Weights of a small transformer language model: 11 layers, LayerNorm after residual sums in early layers and before blocks in later ones.
Each number is 500 + 40 x the weight over its row's rms, rounded and kept within 0 to 999. Layers, rows and columns count from 0. Numbers have three digits each. The size before them is the row's rms in percent of the matrix's.

# layer 8 attention query, 128x128, rms 0.0901, rows 26-127, columns 0-127
085:456469540548482470504440559516500514484479472510521441518545587505530459507446482491455537566551515454487545505506532465452494491486458488483551469561560529484538528470506443489478471460514484592462528430527539577509486537484533511549533505513488513393472530464531409540491466572531446526510513473434440535474497562522464472560503534485423555435529549470542448515472431542463553466512
086:521548436496529440469510477535560508493566521445480538510487526514456515547483490506471400522514557449498467525540482511491560504541556423478494488447543618547496425471501454487534450568483539491497454532470526521538537497432521511525565446472581518491551509505495517541507550492438426527499558453497548586560501520493479515463532502503479444477467447529386505481492507480439520479490
096:427492487519529535517437507538506524456399474516458501470564491543521461524510467532489540461474528509577457495427519475549530519526477521569492451546516527507477484525515461497465512533495546406540516488438530434521535505481557510617547466556525502457513564466612447489472445492535443460518482536486491449455477494528575458462545504491532482518551561491554472428442476527521498512465
100:505589540490510441544483509480510488533508503464481425535516452520506510478536511494487556526553402528472460481499467511517459523513554552585543500480424468543484553511436464490476528423484460516445472572438420559527442481520462499519488514411490458518440449513522487479552485443476528514497408514560490483510487581553542497541431510527535440517540562457474515526490520524495478557555
141:551423414551475472466569498505462464494484522486518550484507582457551521517509453491499505548446602455547507503551521474543498498503448573469440491467565518509470468542528529521514484492503550421513554487583615512508572532479510506437437464551549545479540496534479529493466548522502450484507495529423527513514501414476523518462515490475508541533445484466527472492497445467427553474486
092:492454506521469572508549485485501498495490529500546491482546501542492501566571503479495459391505494526503505462459465525512492515563568513559455573452458382388457467469501462437496469531504482518530521529435517484520497523457565524472528524515450438513553439479516487544526547447530538515511468487495556490501509577573468501518432452520524465373507512496536552486443521496499467470498
067:459470461509517478448473473455469504570524493414516517565500540611438527523486447441545451461465514496583527491557474490566501483435498452566452495491527485501452505475487532482470508513544498474531537488570506458531509507417478470418548542534504488506508540462576506463489387435504456548497459533482541561482516546461506509545523528505560485553526441443494482540509514556544515447496
079:495475523465547492587500527555460447534445507468478479470491589537457541515436405514488517525539547440523520529566513443523491536550523525441473566486581535564439445553435542467503553452491496502492474459606497462517527487539503486509507509516558538564443569512522488519464503394509493488522528478493481556534486512460479483422504472482510508478562471522467524510484528423504543445505
130:497513507533455533467527523502488463478533500451490498557505448513470446466583442495513506500501448511441545526514451526510462483453521498443508563526474442511469493462494522537474493442485445597502517488499413512598500598498462418515568561481487545598404522473479547550499520580519510521513475472455486511555543501526482522520529457423497512480466468451478560588476464458529482500521
093:513566506545563510496492552508501521472491485519459473481503472448470535521519527507472532457463505494546564494509524520421549506525522493537581376525481518499471523548483476506547515509450476527508405514473563523477512463470492569567450540482463511494545406531501470553475497472461472491560488448533436488510473491445492394486500542514574426401480548464545442478432484554508536512528
121:463447555483435476543469427521520510487488475526472463503481516429522516520455589476529530449516533537562477502471572532503516505522487470558458476457558535412532543533490514469531519538532552416556498490492566491380507439516533573484484449536502435444554462532513431476484495489456495484498474512495502526457480512404502532502444560565510488536501420569484531468497525557506504458486
179:586492443483518545463551514451456481456509537459583536492540487557556483478503423514500532551467502506525446492489486454522496443480424571436486533507491436525512492468538528485519463487531481500474555515529490510537549562488473462538548515546555493514461542479503568473469481533609511513509439544466510438468505451578539522465579484426445565508448519461529472545509398501493490520463
081:557524539503479460528400494489495484546484518461457467460523493430476515535643490511415420542403474492446484515560533536530456532495481619482511474493552500470536503523508506526471454467449519537517532501535550551515536484491499381494539427472522553531570477541481504501542482453503471461469490472495514556525543471501496552496482492497503465543447537433527478480523486455518524537483
083:541473539510516562498513558499508459466480507477477525503407488435450564489482506471518434432440522463497444513541532428516463459494529595531487509557452454520494522499515557448559585437509520490487485497501477450505525523468458481467508548466497437524519475483495500475569500529542474519529403476508577452461479491445526541501500469524557528411499500442606511494550531562498504582529
101:528515476491496470478482468545510588486519552506550581481512532528491409517583487494561444488503574516597538461498431485497465472481523522415548583533439494512506415518515492460444421528546483437489453520529521472484470517415532527546516449529525535547517456549532572439432508459489446535514530533490517517514494481493531467480563542458422543507516502526496491463461486497495444508512
081:503462464485473520532493550535517444519476504449511494575519491575531497512524489521556587524557529564485531498525464557521490542482503522461441456473580475493502548512497499571541501428495512581486492516474572573558518543563476483401479457464508533484436469439450509527429531534517484462594462471501441461482520499565557502521452435536441483521562471464440491457491523452484503501514
098:518556496527494482463520573517465500461516423515486543438501534450556504512431549559478539513489557508537522505509569474461543465512416517518478394501546572471561443502506527471478433555525515429483486456574533519433571473485513539478522466534531506467591490478503473521439487507519433517433488586445481516481503464537446464451509516510506512483474500507556433457500477559478558463467
102:433423567504489531520479486410500475487527486603518492465524545472588498507418548501507496569469567587533515526543509516476511454442489464542465451511544449430485589530572495487530496536519597435478518429563516466466527488460454549468571466563524495505486512467495461465461478519540404521490485495438462544477507507528523479515508533511485511531498501501518468467488456537459532507511
098:501501480546528467526539499530527546507475452473500496557515497501521507530517467464520525519526481489507522557423478515520539526528556466458445547551428483621450490555494554507579494455445461551497483531494450520607470559518508492475540573487448505550466450486450566519502512451465521471547462499559434489499480485464483416503467409434495494467479462488499570466401503492512455554482
114:480446562504516451480469463531429513505475513463458500492522503571462506437483504456476577464478490576475521449501534527438471554443539497510561584465542510543503584484463523526467538497457537499483475489524580484412510512512566484471528566483470546469509458402499521494525484556513569491447515503469459445548534547471475516550464446527514452552545448524446486460586487425496476512510
092:488511510434456407502458461495483538504481524493476546463555549533546491497583504457525520411413478541555490451491544514493534554479512499477502574468511535444427494445478461510464494519525542476541563480471551533480556498590530548457570420536519536442492511504529520504507558499454505503513563527517472507565519488480526586452466498476446552517597469500444506492504489484449570470524
098:503519494539542558491540515535530526530472562457489483534503480537405512449436512525470482482539390461458475445495484500496468530490496487502506462455473539570500477498449568483508509474501443560489487497440479550524506464547460459478501590503469491524402428527508530516526494503507544525545464470524451492516451551538438412598489445538552467412523501561474486538569550471508463447488
092:496468504527541539524502457520512495514473511498472478560514456510513527470602455484571576500511440497451510525349507532463525546549531409535491570476437485531485526487495518545483487508478511564540545551402441502544486529545516477486478538521479540497472492516465523457486514569535588500514512452547438510481462520469462437526453410461521522507463517525488564557467471503523441477474
088:523540489457439473520503500390484507467566588511503508524495501469589442469458493549547518487457516478516459497504388510542498478492468505467502479513530549501478526558529492537514423502528453483448397517518454566488511531460525467485525476494523525433542524448505550487546442479482435529595514458521474517466481512499575486450553545502467537492531585464435431521449517503466527489555
099:476453510482510490463454523436501517506493476534463534521518595438540437514387522471517504599524517487525522547514505467554489487521495507473449447589578518515509543504527516518526500565554568451458504466536560463539503421458474499391495492513498502455537530469487450500487567445532425559498526534464400497478514447526516547518494534485447469505490489498525488416436477486484510472514
092:433417492462460554487486529431551479542464421536489517558496501514538435512454473511478524497485495475514472521533530542498578547475510498514496525475505460421438538433557502559498557543490555499494559460482538446556503484523424526429538473461527520468497571448508397537471486554531520432464531453483513513460494542477537602582441471529472511538502479522464523454488507524500461538531
091:444460477510430449474493535534524508500436505466460475497492447591493483550472460507441535433578513527481455492508579538455463512555491477508481531511564545484479496427477445486490559454441565566491516529512477491504497502596488568483511617487521539471461497464507425519524477471504537474466576494459495561527537567532486532517506457545518452487545500550487515465592485484474548443490
087:526493546497512444524493449514509511533458491480519517507476497505428493461521483480512565423498416501510539517474544465540495546526519577494500618441489478532491478545495528520512477468465501522606500486469562453578526530520565466536519481513511509535497530527467506513544536488444590487421490499515464452480488425456493556519457479498541543589492385502461572505490509483509404546459
087:529430503480569521486552551401501477454537535518541518482472503425529534502460537590576483533450560505549493519478527490478557445466486483538474445477541499515524524537571538509556513467517514399416550492592511515434553490409489510509406505481526485478530522470513501546411507544510490514517468474529478474467468450511527504501497554540499498439470543468495463513458427525470541514497
100:483477531455454564524446497471495531508513451491490523516474502473561469535557497522540488501528538511496497505500500518461468563521528468489464533538520429398517545408497486553430516523510554424525580513519550451512485541509494524462561428507482515487467510388484438445527499470496408473458526521473496545494523531525549655554509523487429476575485500456502511483473483524453500501511
088:551561491620531501471486558480448481552549488492474473526480431452430507448475528495536511513577462502481504521468494458456399441464488541470518525485507423584559483507520504480533462469506462546468507459496462503542474573439530439514504589511460473569398478557464510531444437513521481495511461469495546452465473502520484444552502461477531505516464495446533510498537479488577484503519
083:539501450500394460587522546512469486411541493434585502484491496508544443527510500472455472487463519469483521571522511515534563549537486569494453513487474537526512461607510473567544450423491504524503498527515505540486488417524542395469490469473476521489486553509535554561520465497489491502496497426469531538494510461445498426469502494559524441535484447497467595526462523500500484543475
100:521476501514504517474521491514498532551533499508463464518514461512429481465487488529517600470551391515487503541420513544506485517472499452453513505511562457538525484538464521534475541487465536542492524525488486486607480583526445447472485552479446483530416522507403496535434530522480586457478509500485432446597491535466444503582473418489520485513500527491462476506550489455583496464492
101:438489562453495495525498492483459463503462442553556484583539509474535500472485536488487595516410377488514485542460528506515513498476515507545487502509434522508460575456540505496518535546511483497495556515479486471552527558552465504454466476467515491452442616437491455487479516571477532433528493503517483540518487483429514611494462520494471531551581551485496456548496423508515493502507
081:531578508425418491510515551491566463560481453503518496550513487520517496530499479500528402452510485514504525548490512513563444487437546555518457534558449530480471512532479468446464473546540470518511525478457515429580532571531520406464517448415474457465432564512556469512475528504480527451533526511501531469503538465505537579507407426500458462496499477462527551513499523500514497430465
094:521489466514461499553525498480499504544480464529482478566481480504506511399454499462497511592493439528428485525576514529553464581467518471452511441445469465568494546521548556541503454412506476494512513440524441562527548483503426457471500460475485545587484558530471545519534426501441425457543512459507474483516484488522494471554519429553515486551432469498435508504498489457567484515508
086:466445457473482563457502497429521543516504484568533549531543495491516509525566473477551502534508499469523475558470513484453539482458498541468548478561494418471449512404529509475534565543451528476469542549526536386559502559413468567468500484474496457472477542481556488411440476513516503521519533485534495507495431530515515530524523473447462571395510539522521511455471467548522482525549
082:476501521489483471541578528608447424476480504478489479495466522572441526505490493474396516428526538506447509465536547505535462592580489467566509494448447468473502512564415449501528554456504523513546459524537449503446518455573491568472465483480518515489472503457476508526571493472492483455491498545469550505468556534534504497505476467547504416552591508480453524476513547485451500527498
077:509533542458442515565483494498427464424561493513529490528490469515466557493518472495433467608485445496501612492487547515514464535439495530593560506473475538583465526535511468461500478499487447466457462542474427499426544467526492507476503523407504448526498489527516500544454491455459496453531506522485501482559502427501492511524543452507461497536538540477448550557499532545589451447500
073:492471492463453522567494498525553516476555488478502490484483464525566552522527463440415486466510443428615479489464508488458464595503506505496493492535491545368465440508505540543513469604486528540535522549533515485499480458495505568499544494580473470487519498484491536536542572488529529469511517490416513546478459510503497459485457482535468477509499463435558539517482433477434478468419
096:439544459580537513552500483541474512488511444531480533479477471525495485529460594491539493431415503517544484498507485552504526541475557501461556518453479472437491514490531424483515442534481504413545495433442549510512459440472526476474505501485459577475475573532495499571499542463430468570484568434546514477445558526475445476450508610571512494451501521503461504462506520518517537504505
096:568441470444428432494479512543542467519442542516546448500545458507495486484447512528453584512553566528486507477501504465508514492476473529552500497484568479498514480552532533554461544461580498567487499581499486478488484538489532537475398447479495568553556486505543557499464475439503469412558525541442487501543507463507533513559529435472522563591489475444551506541478519518478499453528
119:510459505454604520452561517441578453442579544484538542506510552531542421486487485490515479526484469534518515489406497462528524452516419503504482533508460500512542530466554459441524462491506482492527557481514522563481493494490437463502467515511524385505492471491497529528502569585569519542472446530472506491450516494571549577472515466474468512513472493452472503591536431491495468529438
129:507508453531639563461578515457526460509523485534521481513479540509545477543453423486520465500411453510567457466555484505494469469480505455510464536473436470498503530473525590438487508443479505522519539530535519536536480541497431509513480560466529497491468525476481502523495542547526576546504418489531531449422471503555496468516492530506472529442453525420494504581529500531457508596464
107:468436487503528537480543474461431469505424411492563494505478506494435543544468537516535530505514508536483442505584576495539475495550492484514522498550551515502538560524490504490451580524475511436503541444498458412607524480489472554513502409509501450473499470524514431529431527478472474474466533536552452511481522512487430551478443456518515467540532510560538509451559471452428528507456
104:472519546515577525427495520465485480517463541458463537484478547547415573504524474556492505517536499481460470491504500481504449484461466575499539510532552518546503546563433424534545526472467524571509468526524501514496489484485478473519517542524496472473514464487492467453425433495546539546471490515475560500466509488494386388533523499499587493490582568508549430479546502408542498453516
093:537484497522520514509441545500573507490504630514488463555486492499503483469511483514509492519500522483568497440630432430549496496453420485563549486531557458464497508480451493505525490551505412458538535510466511505528498511461464497503468477515524439479520557529495512547546564420488500581476533534533480512505499444519486484497514543500415460515575528425435467466523480593532500525476
099:499512481502481462512486546501530459554490482482486494480531540426495473504526467466519479500502519511514514482575493527449525541523467462455472503442474510453539494438510508603501468472474535545486546511531576444601535534484550583420459481590565542474458503453500489542436482526461481427469495472467557505490499475503538544528487463511525577502381498438519569491465526512391487502540
101:498507466534551563485540595537527451491504497499523479504462494547409518559546470528456474459560512551471505533520466535495517453457505488495453510506486445563454470495606528515487508420463441493529475547528421447575493521493430465468525547487534518562445479467556447517506458566510447454486443467449504513483467537504430479518491476501588526447479538426558515485487519458553451495491
103:578523461460501471563480455490490552499469453581444473489522506535517477432468473461513483517447477500621417476531505523440543503548457457493515542471527509458469474479453565467414557510464512505529525479527562510476431560474479531566507502514542510524597515432492510492531505478536522474442491522505519436572475531443577479421546519501465488540504513457441501499557529559505489535525
114:419504484562544485486522526408528507528452514603485504431484508443476543506481545513444491445486460496465538563506481506511457478468527543459495519490545586514496492507508446513557599512500519509490449505502447517461513443460468444484476584472530569476520502564497455466465523525508489562481509463552543573451507496499479477468457563457554551463455526506557424479499546406502564518502
093:438479555472527549522541510471485446572471490492558445494512480489535572482457547473517553614404526519402521494562540480524418508535422495452525449513503571495456560587491516492516592520451522475551538463461539526456509459513541530453548493486558591511543477487486466483475540502487482507492478483518519492510548503521532532439430465490498466457464524508494458508505498507454484554472
093:493450537460487444508463464505440503405447510488498491517459546485541490449557531533504587437568567459577458493509507468500514517522495550537491525536501485457448523511545505429500505486586489554493549526529521428533510539521500540586532527593510513526515483566541497452513538437527505441435399535504482494463487469519498520480534543440498477541516518458586451530510471470473530570488
103:511505454517510525544523574457549518504498559523476498435514432522493435529500428496391531549515493547504565485467550513472419574426456527466564500504473512504469411614479461557515452493492470548488521484455484562426484502489444464512439572463488562559488526535491499493469495508521490521505528449480493493514560529498461416452480479494510488459532549458537462503524501466504535436545
106:534508483485508529474500533570544481488479440452472465488516542503512530481506486482552475514521520530459558462472571538454477546496420483474480524447564514508558499503456555510489551430528440512616497526507503508509519517477523491451499523519512482580434521465434436480481491499473523529461482510444438474644502539465519484575539471490556449560500478536502539455610473467534440466474
094:483556515472409455574470476507488555473489502496511525478511483550583461516517453483555569502531536573607477490516558471529442586559517485560505550422483426460537483510475532488499457558485509494534539460489506435479479566534462542490506408560465496500504518510518537530503468481579484468460529535482487437423481481458536521493492519507510423545546416492512517521497463477436493485485
111:420520589546567451470420514482553486491433494527539530515479529459587484461508553495503467486510512499508547509465509496459518471550467580491426514533482502500503473436548420482503512515552491480560494478539451455495511477495515504579533519559467539492514501577518530427455450426468509565448480514484472416476519524526454456487452577490502530485475499464532528583524491531489394525485
104:449471494454451477484474447527534516495471422483483496520489572517449523534514490514502456530498516497463520519432521498517552492493473474506543521450595560471570451491485540477471489492558506522510464502530512520406559480538557520460524476485478548508493586475501499529549578507486484494502494554457510477644578490507486587502549506486496469559531393535413518478542496470507506413477
090:432504521506470532493453440516514496475503526496506519533537435451556526510508509515503489551515480423439436508558445498478548510500524529490512483478430423402489572402472470478472459536530513493390494414527513475485552482510541506438549524562438457507496473499447504454509517508463464495549573540494562543507522455512608557537542554457527549538482512548504518485557508492541503483497
098:463477563539495458477518516582490513441524436487483567479468594465523403476452522509507440537474571501461510536562459563517530481481501522456468486541520502493517428490500564471515488544512427531548459531548559487490525518495546518489539492550511518454541407440523549602476439491442463515452504501548520491462510477482449604541525521500430535540480453507460492472507535501485535490454
111:503523504552426501502519521490488550472506557472436501467535554515461461501534473494486469472578520600439536450558482568491466499493543454513448507437460534520535487470443527484484399466498496497541485538448557490470485440522498512479527529493500490534514478443509577514547532515438507472458489501438502541566467482511424415553507468514470422534559441559505546489519547452476595553524
079:492432504487440524499502460572558505464418500537387497494499500475588441503545562479403527418497540555456485578518512501515485496493468464455516507529514471456499532510533525476474500575530445463499482539475446513464463492508542590524487445526489412543530570563523504460518524519537531507503533464500518555505469489467546536507479516455490463492523458533565585466483435512548562515492
095:475503409554521466487514453562443495545471473497423519478537539478484461606558488500469434586490468448538460545548510444491568476463452557455556540517427522451418471466437462520502488472508481595422462476499514521476499508492528520506468499487479572524484501448506519493536471532583485497491517508563536456551523449517502485531510557485484535418501503480526523549493530548574492492522
088:443534481466452466474503572456524486520488467477486471473536522463491486539551515419470506518508542529531469543514477527534548482531486453507456469516441495508470543434489408552533535495521480559574514565425488464525458438507396541494480462457454488519426546479498500468532537557443482475446487479504507506582513552434507486502452492511481429519523510492484621459535579469477572546493
113:534481520492520516467476564531509478471494467463495504525518506465532481415523517475472530545493485522475488485421522511467616471591435478476498485531554479511559468421541545599522507591522556509479509517465475500530534494423466580501494444548452410508489516461439480548502511542509530500427545508504446489460463527554534484591507492488479508474454569435483515515479437539492452457464
112:480514513494467535510449476440520503517551483563488508485490546505603502453447520503558433546428505491567524550480495494439450516440503488474485535496448475471471456492537576515530470503570519509493514452536553541440542427510456473385468489578523474422487514474503505531445461556480444489574523487457501507499554448466533567520534584518533538589442452513518519492501513509507525466496
112:547524450525433533488554507543485450501511609408564467529491420558447483532545420510454502519570537518456538444513479469524506541501485498530537502426456465523506488520451515527528395486528469586461484551465524513516556550524482467486495534516511592565454487527411519547532459486569537487471470544427486486503548451529489502497517435464518523499514500432505486518515518523518524520509
098:475459483446449507465500513530500479457444504435526529457550453570436487472492414511481554531569578580475502436502535498496520522468455506520542488430543492489535445508445567585454440524525529532497480500516533462467496603502571585450475550545501522556457516487468544507433484520508499451479529506421502422532517488496485507500502458479473525541530467551560471490503470523463564455520
107:484472479470409520529548464511543532495560598492489486444575367526443463519497473500484529501531523593472466478523479506522507565509523419522513516428518470478530504518402550469527548572470550491458488458440473470465503529476514495476438571484495562527554488556442536429516468517552545497509523502510518484529458500498553481503506440495530488470517415559530512499526571515474504500506
104:432497500452561560448503545443479511477459462472505487497465463540555587518485500574479453492523483579491498471458480495432597462522501480489541483481502553457528532428539634482502603606475502499500502500443470447466491479501475496530499495530509429474566477476514553531504488505474493479527492523447487521416474514524446536564501471533514462480498549457505497464450558549444507522510
128:481480436556484484460589486513470446478578611422557568507566504468457479496509463498499492547478495502403535502540525460571520480467467498479517519453554494529460451506489527484562497460472476511470466464516465575472550496484495502465543502488578548493479456501544541505499443481511426532465499539477530592511609497517494532430535544458491499494462446485494503600500489474488552514496
075:454529525495538476591502578516487475512421439483440474516484511483436500597525516456504491477438533500534545564480511455443468566498494488496470457492500526531504495608508502480507528479436492519554469480465547470464468498495429521528460431480457460543521562546477425570504552537473529442484572517513462489516548538498511508453488502484523464471553487439543447467451524561429528585508
186:573433432473482509439517433463538483443533583479517533471540504536529480502499457469567509550458554482499465433535455438555496470515474507516504560479503473507504462402503530489500486506579494512493537512514511530499569526496516459466538486571549539530468498498510545482517442524586490532510419545468529426492526458578505504514561513437434562522472436506517489543582444492491519489429
091:463474484552511527471594526536437455483551555441560536510515508517422490527510444498461488516483483508373496483531492487524494500429523461466504563444518534549489482472483490464548557476413466549432444477516467547461519577526503503439507541472530554500465470452528530554527443555464455503521544521482557567476580518507461510463527490470493460448548486476542465543445538470444517511546
143:455572527528439505528509551542513484545448453516451466569411476475441506534465533491459495479516456481526506539533480565466477537463596471439503441530494553534466559531496485518493510425442476536501438512534464462502490480513461553531469545445466475522511520466461439526519522495386516478546552455516496540546489558455470495527491490532531416442501514514497507459443564474533542583565
175:453560565524504483561441511510511509570472440538444435541438494449453533525531549494482458470496459490504536569467559549471493546491548469556524401568498515515493528539490470544489499494471536510507473503475477456519448421494470504497516537431449520525484512512487439492521528463453537466500550395547462524539471548419473493536425512549538431460538544490492529442486574502508514515573
091:472498562463503534512524441512521526502522534477509491539531491559540483491545511476552536462479479474376572474450544481475502554564487551496508493504518410486464495573461428524528457507502553475573515469450459483485527482549503475491465453468468539486496411540519549483525494478580492587408491450566537473488498487506572566529447544481558491505525485486425472537558485515524537571494
086:523482471447503433518466510552472525532418487490469556504568556474482497465469555482514584501557558516489472542472526473541536522527448562487456516484569513521561469567537480509491505528452492512490453506521522373462457502511502552576465500571537503449475584557450483474460519514474555504442573463484441449512479492489492552416538464513501498496440504485505500400517461505480531547477
085:512493479439549382507431480514428501496412504517436493499501551503528475431543480558442566591496508474499514491508571463461482572547463524420517503500450559480530458474531539532521484468500445498426507569533558451548506567472487472552527475526507545539446475579430518471494469525490522490521481478566503476520458476490469486516513528501489514526554560529479563451548541477538506461467
079:548582522566516500511507463527481504508524527454470511568437475444428454495540474472573434485438408494534471425509497466497514526424545499441549534452477530523461573467467480577535485442503490560557480517526465515492510470517499526570526542439506495506539557497517533547497455548525469538561492530520504437530479485458586463520495567500561490510500496572539501528454541502456555541451
090:482505463456467486492474542477460517486505451604505540507548515431506464488508473492485540548479539487519486546456516424570502470493496513531503389477448584481542507503559562481487538546519519525450528490484498469499517534469496575545507479407512472481483472473532457502490421456524569513501491506587507400444455488527430603529472489544530529499426537453507443502556481455514533476532
088:470451548458540536469497498533517503477529524581508493530578542419504470520473554466458493511605502493465528545459528473546507514578467479571464476541493456485525444514479503483488497518546485504447499479468497481460486488537473462404490545545485629492460494559478546427567466573488543513509491504456494466479501496530435514530495486484518403531483445456480524409541433449455522485512
100:481441460467525451559457426487500518507525514515481508562528434536483529507519455517426597431523499565514519548487541438534507501547491493525509495489544542434500454512573539484484447526506544499522480546447544509455546492520591554545420445485522530549541540574519469454542504458479516407466479449527530508568514476432487463501531504539470523453539452489413489519540551510497506556495
089:500480537491467415521485531467523477502547466562514561513492536513555528444507521516441520448425514524491502510493518538399532469503501456513521467526476497456421522418526516498491533522512542505571536501521493560500466463507493511462562494541459399470516473483579484480512446497524477470532540528452545496512440446570560371514483597504543526509489485427554499476477435531499560514459
085:470463553528532583460472513450525498485527476538484475530531470518530445555459474462491483546394427489536500518481562489520519465453539512502477462515489526534534490500541542505444464505518476540519500553450479557521543580457539469505498468483514515553432434477566446501426503431529490563474463442467498464441472552415413558561483509499503553593491545559513471485524487504557479544488
095:477493483476430546520493493489470502511532586500490488506498501529520486496442508527475499462532520496452461506486506460441553497454507459411510556458551514473441439533491541401459559524522495418511485482546573492385523538513509491481480468584517474482551567506460482480474525564430499442558562504441518590460472536486503456523527484543482464498481507550496593503440549515533571515468
110:559509519425514485491449468444575492576520457497438469516457475438515525553446530520517528547530534417519530527493533449475516517553464565504519453501551435480509511518564510543540488494537531500575521430514488535496480546491486524448416412517515433483490624504471467491442518534497504456511477512478448416548530501537475522497509458489521489578484546495485496497543440488517435569466
097:520509510440479437504433457430596463458453470490498526492498478464558491542532556458545463556454537534562503512413557511441513508528484515503524418489567426466512475488513529447526508541473564477580508479562510539477467529406543511499523542472524470467596520535606465470427484500523473531463458515462526503469528506494525470552517451492442524509508466494496530472573490478469480506539
092:511521527553560474486543570493437495497520514459588488522483578494521556510495477524409455522553491419450517540517519543494499481560421565452529501531521471567503525494565499551527521391442496501436490469527467497522498478438473393466469544495505560479544488558508526527503524494506508490456534503468497459482431505510548486534501505455511479534457553446418516433495458447481510436454
091:522464524506477446487528445616507531576504538475483481532479534478440460535506495507519577489577465518504445497504501454475516423471485542477481545449564512459568478476502432491527485497513448509465441525542474452405449476574486513559415463494553465520546558485533520496506495556499516532537524450550506549505530480449547501457561475535469536425514491529464462518499579549461562509547
092:446484544446530521529477510469479515492474447481485560465461565514572524516476556519556521440525559569580472508519492487502508459532506542487492468500508433448493526600505509526475495529470519508524472507495512446459477497478443581540459461573513451383536572515495477531495495509469536497468497521518530377447430521458528549432474539503529578556502500513497450510568461486512537458452
085:522497548411464506527496456449537510556501500542480493549527498495512480526493501441532465413526431529461583471478468468495468507521534439449443542520499459556484496465491500542480447470533511430573592526494469512450488600573477502520471506560472479466504523475491550509551431544453513439510531551493418482520534478501518506513466480488526510471428490478461615506526519507528392511472
088:548498519555516476505478488484463513504459563524495484455492432505504536454534507438496458565467467466417495511467495488459465433441470478510462508502436452492464484586503532537558475467530562542452428537571510563519466499434527401533512486529472580563499428493542520541505492469510482519482527426556497507569554515471483450519458560493464513499441537529466514570499552516533418483444
079:509507432512475454465577548496518494490471486509531479514496459509518530493489461540483445486504522477431509524599441525543439467587517582494531488571544516448492508553441472488498556468515406509478461484465476481520550470494501505501492545496468581552557499467485506551533421508530508528570467553563457430485510506532535477568535356541482490492506523442483477493479520465535437466509
092:539540461502537505501489532563465520424544493533537500481504531485458487434557435499508581458476457497430456501415467476484498485526522492548475445502575487484472485432575533447509589568415612485506494494479506511499498525457521551566552503443510470497559446459558503463443538485552492502493507484537491515494503502439470528489540422473531560418493512499438494464449509562516498523472
093:410425449537556505545488512546480481457503509470453527368523504514586509544416530455479508452530563510512442515521481527474501456536496509510519554488477480382490488566526473482517490456443448511542518527509467484462517508561520544452565443544532450469531494499500468503527539468474583480495496511494447481452476546493494533423551511522498499503531502542543479400510555451531546531486
095:479525489533599582473525514530515467503535391473486494554492582516568509512453498533442505519462530469522407558535530507446493429439503491454497433525550573474494482539552499448511502458513461470467518542540500521492490447530449498533478492522499480462573493490540473535526514470543436459483518522523495481477476459474577443502455460491524508507455621537519441524463538539525509406488
086:481489445493536564535596511493499482492536521473511492534488483536485542520466437481477483507514439452526491497498550527539419558548511468545484465486496470607492546510512487499561499436457446585457532432459463492587531474536464444472454488417495494453434461523499500549493572399529505545543505462588477536508496495484462546503512497473475482465496505527557490551497404500512531535564
093:460499500414444563505529439458536450574508469428498536541523520466501503487534455510467461635483483537438509485435489533556485539525507471502522465450580524592505493464466525530517520464507496424512514440479433513494490509490565538513547547480531535471561494553538456526483521444502454520448518514477437501511492473477477520400516429483522450572538515516531499489478577494488505450543
084:502511409515543547532540496484494467477608446450509484460472544489462500575605517439491436498504491485497485511513483529563516512511509454497459535554504490571498437499477505470563499430452568508488546429577515533456496425468510452472559476452506603513501452492562507530560489463507515497540456476465486537534537519503484497507563478543537412455542520487475504460491547472465546437490
083:518527458510546474502522440516512477486519532541501496528428374478434504585423467446470456502379508476444502501509495543493500461468511469510436466457494459613501461503513508421544511498439497497497493483504435545500498476493548587502429530375516514548548455486530515446534488525539508530501498521510519545542563508492501502534521510508506502482436507517528519541481523519485525586550
086:458421559527516494514469476564452488507504505522480491442519551535530555505452494515447506525482494463464470485572429464456528440445458504537523541453514544385493463524537445527528528569556435469506438518525504488483490435517514473518523434489530531509550536500535585465639491527427527542511532479533513516500468552496487479453498604510476523497537469476467517520464538456524452547507